Weights of a small GPT-style language model, trained from scratch on English Wikipedia.
Size: vocabulary 4046, 17.2M parameters.
Architecture: LayerNorm before each block, untied embeddings.
Training: a variant of SOAP for these matrices, 3774 steps.
Each number is 128 + 32 x the weight over its row's rms, rounded and kept within 0 to 255. Layers, rows and columns count from 0. The size above them is the row's rms in percent of the matrix's.

# layer 7 attention value, 512x320, rms 0.128, rows 364-383, columns 240-319
size [ 83  85  89  89  88  88  83  91  85  92  85  89  91  86  88  92  91  87  86  88]
[[151 136 110 107 175 138 136 131 150  78 168 115 134  44 146 152 156 120 120 119 155 148 144  58 137 161 128  85 121  97 136 118 150 134  89 103 147 156 121  96  96 103 189 115 170 113  93 184 100 170 106 111 107 135 134 145 110 123 196  96  99  75 121 143 111 118  85 106  88  88 130 153 125 112 157 120 138 177 149 143]
 [136 144 135 115 171 123 103  78  80  81 106 114 127 118 107  99 120 130 116 119 135  99 160 159 155 120  74  72 133 116  83 136 139 122  94 170 127 189  79 122 125  47 110 164 122 145 167 143  84 115 102 142 117 136  83 104 101 138 125  99  94 119 149  68 213 157  70 155  90 142 126  89 103 132 101 134 102  82 103 117]
 [126 116  80 159 107 175  85  91 157 103 132 114 123 164 157  82 136 116 117 106 169 155 170 202 157 134 105 160 134 153  74 167 131  82 128  83 108 102 113 116 142  86 147 117 154 135 149 129 178  91 112 112 148 122 132  96 154 141 147 110 125 156  85  87 128 156 115 177 126 186  83 171 130 144 160 167  87  98 120  69]
 [114 136 129  81 107 109 133 156 155 150 102 125 152 139 119 162 130 126 120 150 156 154  89 123 132 139 193 146 157 182 169 138 117 140 139 122  96 116 140 179 136 113 120 161 184 118 111 153 104 176 111 140 152 121  90 126 142  91  84  90  93  64 116 119 150 121 130 159 178 143 208 139 146  75 112  88 119 146 129 108]
 [174 115 148 139 175 112 158 113 119 126  91  88 160 104 147 132 100 120 121 112 134 170  98  98 112 157 122  78  86 181  71  74  99  75 118 111  84 102 145 139 133 101 155 112 127 176 129 127 121  84 200 182 109 124 129 122  92 137 135 117 113 126 124 112 109 120 104 114 157 127 148  94 156 143 127  85 124 152 196 207]
 [117 132 183 145 123 104 143 122 153 120 131 141 127 117 143 181 159 137 164 195 152 118  75 177 105 175 137 103 135 143 102  52 111 122  67  80  94 120  55  99 134 162 132 114 103 113 175 149 146 153 136 132 152 139 128 123 133 122 141 113 148 136 141 124 110 152 118 170 150 125 139 127 148 137  76  92 193 115 201 180]
 [128 190 132 142  98 105  90 153 121 139 116 123 148  90 193  57 127 137 149 155 139  97 115 147  64 176 121 107 100  91 159  61 108 143 149  81 158 171 134 172 125  84 117 175 131 146 152 157 104  58  97 125 100 111 151 129  74 141 147  97  84 197  91 134 172 125 147 105 147 123 127 114 123 157 112 130  96  49 152 123]
 [128  78 118 100 123 148  84 127 160 145 137 112 128 125 140 121 177 140 121  91 148 120 178 191 168 173 158 173 100 177 121 134 125 164 132  88 110 189 169 134 117  39 176 137 118  96 124 126 161 119 118 131 120 141  47 156 106 182 151 113 110 140 110  95 200  91  90 139 105 115  67  90  82  84 170 158 103 120 130 112]
 [131 172 126 148  50 140 120 111 135 123 143 113 123 169 140  94 134 152 118 163  61 170  90 138 142 104 164  59 109 132 122  76  97 140 119 130 121  82 115  94  89 134  96 157 151 131 100 106 161 143 134 145  97 134 123 150 117 141 138 209 159  74  74 106 195 118 102 139  99 147 170  88 129 155  98 117  86 133  79 105]
 [119 126  93 197 119 162 139 171 143 116 161  19 161 116 140 116 112 158  91  96 162  66 141  75 101 112 107 104 148 144 170  47 116 166 145 212 142 154 113 140 181 114 147  92 138 126 129  85 115 162 142 118 133 140 122 162 119 135 144 118 174  71 151 172 170  90 121 105  97 156  78 110 125 177 163 122 154 129 148 155]
 [129 131 147 112 133 117 114 176 139 111 103 161  98 114  93 145  89  99 167 181 119 123 128 120 115 121 133 193 163 136  87 116 134 171  42 176 117 142 161  97 133  99  73 100 146 161 104 169 122 105  86  44 133  58 148 100 116 168 156 165 139 138 133 177 171 155 170  93 178 160 133  97  67 140  61  93 105 125  94 106]
 [ 83  96  98 107 116 125 147 161 159 126  95 163 123 172 157 156 101 132 143  60 119 134 149 160 114 126 122  87 126  94 111 131 132 130 107 125 131  98 148 144 118  75 131 129 112 165  86 105 137 148 170  75 118 178 112 101 100 109 132 168 135 165 146 163 156  77 117 142 168 103  61 136  67 172 120 143  95 118 123 143]
 [ 96 136 154 103  78 147 125  76 112 132 208  56 135 183 147 155  94 122 164 136 141 102 114  91 145 184 172 133 132 145 106 173 149  96  79  94 106 179 109 199 174 155 132 137 108 106 144 123 138 131 122 137 112 189 117 124 157  92 141 174 142 144 161 135  53 215  85  96 149 137 229 179 134 128 117 111 128 138  72  94]
 [ 61 185 141 169 142  93 154 180 124 115 122  63 164  83 143 126 138 133 112  82  93 172 104 104  68 104 148 148 102 117 132 175 150 124 246 180 154 152 105 127 140 168 124 191 107 120 158 126 191 105 108 109 193  90 142 132 146  82 134 109 114 129 142 145  66  82 125 146 106 118 123 165 105 177 121 128 133  72 115 106]
 [115 149 141 193 147 144 117 107 107  87  78 156 119 117 115 148  77 150 129 104 128 134 127  94  78 127 100 172  92 111 154 105 129 140 151 118 147 110 109 137 148 117 169 104 146 146 150 122 113 128 206 170 140 143 113  74  96 158 144 117  98 139  92 103  55 146 111 132  93 108 149  46 231 165  81 154 134 144 177 158]
 [125  85  95 124  81 107 130 137 135 122 111  64 136 108 105 101  96  86  98  86 180 130 170 146 156  80 140  93 105 164 174 140 116 162  99 117 170 171 113  96 149 130 117 142 185 148 124 118 176 115 129 112 113  60 100 152 132 127 172 159 126 125 149 187 116 141  74 143 112 166 147  42  88  90 158 113  76 109 165 160]
 [111  79 115 140 124  67 137 166 125  85 162 152 102 114 200  93  91 106 176 133 118 145  90 129 112 109 139  89 107 191  75 143 134 134 124 126 114 162 173 126  64 129 141 137 106 121 149  88 122 131 217 207 135 132 181 146 143 100 116 157  75  43 171 184 108 119 125 171  74 136 122  75 116 138 121 171 188 126 172 130]
 [130 146 125 125 123 143  94 105 101 139 153 135  85  96 101  63 146 144 113 183 149 185 164  69 120 103 163 117  99 110  89  87 182 139 136 131 109  49 139 146 132 131 107 112 102 146 102 154 187 157 131 154 130  80 125 129 134  98 104 136  82 160 140 116  92 138 177 143  75  93 139 118 113 153 122 130 154  84  39 180]
 [136 199 143  94 158 151 169 153 117 139 163 125 100 142 122  91  94 124  90  67 130 169  97 125 137 114  66 138 116 164 130  89 130 133 156  65 178 143 111 140 139  96 137 131 193 168 166 130 102 148 115 150  94 108 143 136  95  90 118  95 148 188 101 152 166 106 149 134  98 166 151 164 122 169  83 170  88 199 124 102]
 [ 64 130 104 109 118 168 148 135  63 104  99  59 141 134 123  83 146 141 131 150 161 123 106  87 147 143 163 101 118 104 103  79 130 113 117  92 216 161 200 131 119 127 174 118  95  97 156 101 149 167 127  66 122 134 111  94 100 189  98 166 116 123 107 142 100 130 132 146 122 125 153  94 133 177 163 163 128  79 141 121]]
# layer 7 attention output (transposed), 512x320, rms 0.154, rows 364-383, columns 240-319
size [ 83  89  92  89  92  88  87  93  88  91  91  92  94  86  90  99  91  89  85  91]
[[168  98 128 156 136 140 138 150 150 130 153 131  89 122  75 174 144 255 111  82 125 107 122 164  92 159 163 157 107  83 159 124 128 136 142 177 136 183 155 121 184 194 118  92 165 140 142 157 128 109 184 120 120 119  95 207 129 131 127  97 104 160 174  98 160 119 124 159 122 109 130 140 144 121  84 119 122  67  65  84]
 [ 81 137 114 177 119 118 125 180 122  93 154  99 123 133 110 158 117 230 144 136 140 119 145 143 111  81 198 154 118  83 158 107 146 107 134 146 147 153 139 113 187 175  30 169 140 116 102 184 147 140 153 158 136 178  90  95  97 153 110 121 121 177 114 157 157 111 135 108 136 109 230 163 105  94 105 122 111  92 150  88]
 [ 98 175 188  83 178 148 123 164 140 101 154 105  96  87 176 164 120 172  34 107 146 117 123  59  98  89 107 169  57 134 160 115 150 110 190 143 102 131 120 123 166 138 102 108 154 117 107 126  92 208 102 183  91  93 118 124 105 109  97 120 181 156 129 121 139  82  87 118 101 113 154 125  78 120  68 142 129 142 145 158]
 [ 99 143 147 181 138 202 132 157 159 136 153 141  82  90 136 161  65 185 102 179 123 148 153 140 125 176 154 132 118 115 104  76  89 138  65 177 125 157 129 155 146 105 107 139 151  93 161 136 155 168 146 175 153 106 154  86 133  77 136 108  92  96  85 173  95  82 118 126  87 156 103 134 152 121 171 129  96  64  55 148]
 [121 105 131 141 107 113 151 146  98 139 142 119 104 146 150  81 183 168 158 110 136 123 103 128 132  72 125 127 146  38 118 151 146 109 150  93  50 124  53 122 156 150 163 106 179 115 136 150 134 175 119 165 210  88 133 170 210 185 126 103 109 183 159 155 137 115 103 153 105 148  19 161 132 119 110 120 122 129 122  63]
 [ 71  96 108 173  96 170 127 139  73  88 122 147  99 123  86  85 188  94 111 109 137  37 177 160 127  54 108  85  77  94 113 175 149 108  69 150 131  99 123 148 181 142 127 120 121 149 105 132 113 180 151 136 162  91 127 198 142 145 121  93 173 120 109 117 213 182 125 182  85 114 122 136 174 129 128 101  85 151 111 125]
 [115 154 104 104 118 120 166 137 137 186 115 107 166 114 117 170 172 163 144  90  69 116 147 140 176 139 113 140 154 146 146 156 149 122 150  91  89 113 145  65 149 105 133 159 130 139 139 126 125 161 119 130 143 148 149 111 105 114 120 139 143 100 180 177  61  96 145  72 116 131 173 131 171 153 133  90 159 139  93 103]
 [ 84 121 108 171 107 107 138  75 144 147  82 114 176 156 158  98 110 156  85 126 126 144  89 117 114 147 141 126 109 158 130 175 132 108 109 160 121 118  88 185 117 180 128 105 183 113  60 207 103 156 116  95 110  97 172 105 144  96 162 204 102 108 121  97 114 153 110  91 176  66 149 135  56 156 130 106 129 162  88 140]
 [ 93 149 133 142 188 139 126 154 118 150 131 139 114 114  94 141  49 143 172  85 139  96 194  63 151 176 128 129  98 139 136 105 153 146  84 142 122 110 120 113 146 137 163 122  60 177  85  63  53  85 109 130 140 163 111 140 155  65  82 127  91 103 166 129  88 177 149 148 178 156 167 177 100  74 126 183  97 174 120 114]
 [145 175  86 135 116  64 102 106 139 130  48 180 123 151 126 113  99 100 134 151 138 146 106 107 140 175 135 105 184  83 107 116 125 160 134  50  98  98  69 110 119 142 102 165 166 161 107 156  87 111  72 138 177 115 111  63 138 149 105  87 120 150 112  72 108 133 110 151 175 119  88 132 154  96 149 136 166 159 119 143]
 [168 102 124 166 146 161 106 129 156 194 225 126 128 124 144 197 169 102 108 159 103 117  63 149 119 176 167 110 146  86 144 180 163 133 213 188 159 156 122 139  88  87  50 118  95 123 128 112 129 182 153 149  72 138 117 122 166 117 125 119  41 114  95 170 171 119  87 151 143 119 134 127 186 150 148 162 129 132 148 155]
 [161 143  81 158 144  94 113 102 130 105 157  95 147 183 153 164 134  82 139 162 152 127 144 139 158 154 100  94 196 137 163 189 124 163  96 138  76 118 140 156 116 155 156 102 110 143  82  91 139 132 132 139 164 136 125  87 153 124 135 175 116 120 125  51 168 183  83 144  99 172  83 171  94  88 134 122 117 140 103 138]
 [105 106 151 121 111 140 139 151 135 148 140 125 133 141 112 163 140  24  96 120 125 154 171 153  98 150  80  71 203 124 144 114 118 157 166 137 165  65  99 141 126 129 133 179 139 129 168  85 155  62  96  89 104 109 120 126  88 115 152 105 149  86 151 164 130 102 142 117 158 105  85  81 173 122 142  71  88  83 133  85]
 [118 105 163 141 111 110  68 139 120 150 164 174  86 163  87  97 130 192 156 150 193 143  52 102 120 169  96 136 144  96 172 124 125 108  92  89 159 126 144 123 119 108 143 174 104 156 130 171 135 100  90 139  69  96 127 153 133 172 111 170 179 104 114  74 157 171  99 102 116  98 151  59 142 109  75 134 154 131  98 160]
 [183 107 156 119 149 114 127 162 162 173 123  81  95 117  88 121 149 146 125 151 119 117 115 208 195 122 176 127 174 177 101 124 126 152 127  53 157  80 157 121 139 149 108 136  37 133 161 154 123  96 151 115  85 153 140 121 121 100 108 118 195 147 112  92 148  58 125 118 132 175 110 153 153 152 132  75 154  95 129 162]
 [ 80 139  92 131 149 102 168 171 108 119 155 155 142 144 149 112 159 147  98 158  98 141 105 185  99 131  63 159 106  70 111 150 141  93 139 141  99 135 106 119 110 125 146 160  48  86 156 169 149 118 145 139 130 166 120 137  81 158 109 111 110 148  94  83 129 209 159 115 158 118 129 129 161 149 135 150 101 133  85 110]
 [118 136 117 160 142 128 166  84  65 114 188 179 161 122 185 156 145 163  92 101  90 143 168  94 158  69 169 161 192 105 127 137 110 120  87  88 132 115  75 163 148 135 127 130 159 148  56 150  75 132 142 142 157 112 142 108  93 149 139 129 124 175 156 173 147 127 106 103 126  96 101 104 123 141 140 118  67  74 126 121]
 [132 128 138 158 136 143  86 111 143 167 116 143  86 184 107 155  95  83 141 127 150 119 141 138 167 105 139 136 177 111 115 151  83 200 151  74 148 153 192 140 170 143  76 125 136 138 122 127  98 146 124 143 106 108 128 158 124 143 164 130 134 125 103  92 119 101 102  94 162 120 140 144 153 145  97 172 118 134 109 150]
 [ 81  96 144 156 127  80 145 140 146 157 125 182 111 136 182 106  92 196 156 130 128 112 129  98 106  95 159 165 151 103 145 168 111 112 159 154 142 131 153  99 117 118  73 116  92 109 124 132 122 195 122 121  92 168 122 154 152  57 178 115 116 105 139 148 111 137 135 104 129 105 118 168 145 146 131 165 169  91 113 156]
 [177 120  82 131  76 117  73  77 156 129 175 146 142 150 133 126 109 103 144 115 136 125 108 107 110 106 146 116 115 160 147 101  93 178 147 127 119 121 122  80 126 108 116 121 186 121 119 146 101 147 144 133 141 130 114 140  77 117 147  93 129 130 151 171 168 125 116 107 172 146 119 143 126 100 157 121 128 120  79 161]]